Each number is 50 + 12 x the weight over the matrix's rms, rounded and kept within 0 to 99. Layers, rows and columns count from 0.

# gate: layer 2 MLP gate, 256x96, rms 0.196, rows 242-255, columns 48-95
# up: layer 2 MLP up, 256x96, rms 0.183, rows 242-255, columns 48-95
# down: layer 2 MLP down (transposed), 256x96, rms 0.178, rows 242-255, columns 48-95
gate242:61 30 65 51 35 44 43 35 55 32 45 58 42 32 61 79 31 62 39 40 45 51 48 47 49 56 31 61 55 84 62 51 48 65 41 42 37 37 35 46 56 65 51 43 42 70 42 48
up242:24 62 63 70 43 54 41 41 50 33 30 46 37 26 36 61 76 39 41 42 46 59 47 58 37 26 43 69 50 41 62 60 48 55 45 48 28 48 47 40 62 37 53 77 27 52 46 63
down242:43 38 27 64 56 49 78 56 33 58 51 67 41 57 44 37 66 47 53 49 58 43 55 63 67 55 66 58 49 22 58 47 54 42 41 38 53 61 51 57 41 71 47 62 71 37 36 49
gate243:61 60 56 53 39 35 32 44 39 50 56 39 39 47 46 60 80 52 62 59 49 44 41 46 62 62 59 38 64 32 40 46 45 49 53 62 55 60 40 66 49 64 69 52 39 46 46 59
up243:44 53 46 56 53 64 42 44 64 65 54 49 57 36 68 41 41 61 50 44 69 69 70 40 48 41 39 43 21 68 57 38 51 51 53 46 61 54 37 44 44 56 50 53 56 40 37 45
down243:65 52 51 38 46 44 62 51 40 41 63 53 46 52 40 44 64 47 55 58 42 35 24 44 50 53 71 44 71 18 43 44 40 38 51 54 50 51 65 56 39 50 59 55 29 54 62 55
gate244:54 31 40 47 51 30 72 58 55 62 48 31 48 74 38 66 23 45 53 48 47 74 45 38 42 66 54 63 58 52 42 54 66 58 62 50 32 54 31 41 28 60 51 41 44 48 52 52
up244:56 86 35 35 21 40 52 41 57 76 49 45 20 57 60 38 52 49 44 57 39 44 46 69 40 66 56 32 46 53 59 53 37 68 56 33 52 26 41 51 45 69 51 59 54 49 43 49
down244:54 32 30 59 52 55 62 58 31 57 38 34 53 73 67 47 45 61 39 48 70 44 61 41 52 40 51 43 46 43 48 35 43 33 55 48 24 47 44 56 35 51 46 48 62 58 45 41
gate245:71 26 60 34 54 47 57 28 53 34 51 43 37 59 52 60 48 42 46 44 24 55 48 65 64 57 62 53 88 55 42 46 71 50 35 45 71 33 50 40 40 55 62 52 62 56 41 54
up245:51 48 55 50 49 54 62 66 47 62 69 47 53 53 32 52 63 40 61 46 57 48 56 34 56 55 51 46 36 46 40 41 59 42 47 56 51 63 66 54 33 59 55 42 54 59 45 45
down245:47 50 72 33 50 43 53 69 48 55 44 47 36 38 41 52 52 45 39 31 56 79 68 68 53 47 32 22 50 36 65 45 68 27 39 55 48 66 64 48 39 58 68 30 45 49 28 59
gate246:38 50 59 54 48 72 41 67 56 49 51 61 57 54 65 61 92 49 50 30 58 45 54 49 53 64 66 64 54 35 57 61 79 45 44 36 60 47 31 43 38 46 48 47 77 56 71 43
up246:40 43 45 43 48 55 47 59 32 63 72 44 55 63 31 51 63 54 36 34 13 56 52 24 60 59 48 55 58 47 53 62 37 66 49 52 39 61 56 51 68 39 61 54 36 55 44 36
down246:51 43 76 45 59 48 63 46 55 36 66 43 50 46 42 61 52 43 16 38 44 24 49 51 65 67 72 58 50 46 65 42 54 64 34 54 40 48 42 68 41 52 73 31 67 47 50 56
gate247:31 57 59 68 51 61 55 65 66 44 60 41 40 48 48 50 45 51 57 43 55 42 52 65 52 53 45 48 34 45 59 58 64 30 38 24 76 66 55 42 54 40 40 50 40 59 44 38
up247:34 59 92 48 51 55 54 42 34 48 31 42 57 50 58 41 31 38 56 51 40 47 55 70 69 64 39 62 57 69 60 58 45 44 48 69 60 46 79 48 44 49 46 58 45 34 38 37
down247:59 53 55 45 62 62 75 79 65 55 20 55 48 62 59 38 52 49 61 41 83 53 60 54 44 36 38 34 51 70 67 59 61 50 39 40 50 61 41 48 73 42 51 71 53 48 44 44
gate248:63 47 51 57 53 41 56 65 64 80 51 64 39 44 43 57 38 54 67 71 41 46 54 51 49 54 31 83 60 48 54 52 39 48 57 76 42 63 43 33 54 57 54 39 63 76 40 49
up248:60 58 51 51 52 48 56 28 64 34 39 42 53 43 70 46 51 65 56 56 43 45 47 65 67 66 28 46 60 52 51 43 50 45 52 47 50 36 49 52 54 26 43 52 49 45 24 67
down248:45 40 45 54 50 50 41 48 41 47 57 42 56 28 45 34 40 38 36 50 60 43 62 29 48 67 57 44 47 52 54 40 38 47 58 46 50 38 51 65 49 58 23 50 47 46 66 53
gate249:64 42 60 45 58 58 71 30 52 49 41 66 42 61 65 26 29 46 55 47 46 54 56 72 60 31 45 51 46 53 49 47 61 53 42 41 74 41 30 74 62 48 63 47 76 53 46 34
up249:27 37 43 47 42 51 53 51 33 46 55 38 40 64 30 57 33 42 51 50 53 71 39 47 52 43 55 47 54 59 53 47 61 42 66 32 26 64 34 50 29 28 54 54 52 62 48 34
down249:39 69 43 48 50 53 49 69 71 48 57 57 86 36 62 55 54 36 35 34 38 57 63 45 32 85 76 71 38 46 68 32 37 48 42 50 50 39 77 30 46 36 67 63 50 51 48 53
gate250:53 61 59 58 60 47 60 43 55 47 56 40 39 59 46 72 45 44 49 53 51 42 50 43 68 62 56 42 48 54 43 48 54 39 53 48 48 41 30 54 66 51 27 47 42 41 36 33
up250:53 25 62 70 60 47 54 32 47 58 46 61 40 73 45 52 49 43 42 85 70 47 53 40 57 47 36 41 57 62 48 54 54 54 53 74 41 50 77 56 59 48 58 36 68 55 33 52
down250:54 35 68 31 48 72 55 39 58 45 30 36 43 46 79 48 58 44 47 39 36 48 61 40 53 57 48 43 43 49 48 52 52 44 47 33 33 42 29 59 54 52 42 59 51 50 49 73
gate251:65 43 50 44 51 47 45 58 54 57 79 51 47 49 37 59 66 58 23 44 57 49 23 39 56 40 37 42 48 47 39 56 56 38 71 57 35 58 56 47 52 66 50 56 28 35 52 54
up251:72 52 30 51 39 44 36 74 40 47 72 25 58 40 49 40 53 83 13 53 46 30 35 48 52 27 59 43 48 51 46 51 40 55 55 32 48 56 22 43 33 72 51 53 47 58 49 44
down251:59 65 47 40 69 39 42 54 70 40 82 54 48 50 42 48 50 39 31 48 47 50 41 43 41 60 54 45 47 58 67 76 46 47 52 25 29 32 60 40 29 68 44 61 65 30 42 69
gate252:64 23 58 74 51 52 45 46 35 43 72 55 45 52 52 42 40 64 59 49 33 70 40 51 66 52 58 51 49 35 51 69 50 67 43 49 43 51 56 56 43 61 30 52 54 46 62 52
up252:61 52 57 46 41 42 69 40 79 60 65 54 45 40 55 58 48 38 45 66 55 65 52 57 38 74 65 48 49 44 55 59 52 51 34 72 57 44 57 47 48 83 80 43 50 45 46 38
down252:35 51 57 49 51 64 64 45 45 26 39 41 38 46 65 60 41 30 58 55 61 57 28 39 50 63 48 47 55 81 33 32 55 46 60 39 47 46 59 70 80 46 68 68 43 47 44 50
gate253:52 41 60 67 42 39 30 52 62 40 40 62 39 28 34 54 44 54 68 68 46 35 56 52 58 38 54 49 72 37 45 48 73 44 33 80 38 64 57 57 53 65 51 28 49 55 41 37
up253:69 54 33 42 61 52 33 58 46 73 65 51 49 31 43 74 36 49 45 51 63 74 37 43 45 67 57 55 56 44 29 56 50 59 38 36 53 47 24 42 41 76 49 48 49 53 43 57
down253:41 53 43 48 56 33 49 47 48 55 57 26 40 51 55 28 79 50 51 64 60 37 54 40 44 70 40 34 50 52 61 55 48 61 61 39 55 41 37 35 24 50 47 70 56 58 35 54
gate254:41 55 65 54 36 46 63 60 63 44 41 55 41 62 46 74 45 44 43 43 58 25 46 59 76 48 60 58 40 60 61 38 71 37 47 78 53 47 54 70 49 47 42 28 56 73 45 34
up254:58 37 43 52 47 34 48 18 65 57 51 46 41 59 37 59 67 49 56 47 59 61 49 38 27 59 56 38 68 39 58 47 58 54 52 49 56 48 45 29 51 58 54 67 48 35 35 62
down254:22 48 77 66 47 40 47 45 60 38 71 55 31 60 61 39 36 46 55 34 37 65 42 38 68 61 41 38 44 70 48 54 50 66 69 52 62 41 79 56 34 66 54 48 64 36 42 63
gate255:59 45 58 55 33 77 56 38 62 41 49 83 62 40 58 57 52 60 48 54 64 54 45 47 67 47 47 53 39 47 50 46 48 55 38 54 54 55 52 47 66 56 64 51 41 62 62 68
up255:51 65 51 53 23 40 54 67 56 52 43 48 29 44 74 45 71 42 54 68 61 35 34 51 31 25 58 54 72 53 45 44 37 49 49 40 43 57 60 59 60 36 43 45 46 66 31 33
down255:49 33 56 37 52 30 28 35 51 42 36 63 52 22 51 46 38 58 35 47 59 40 46 51 56 30 54 46 34 55 68 79 63 66 52 55 57 43 39 51 68 64 41 31 65 58 32 47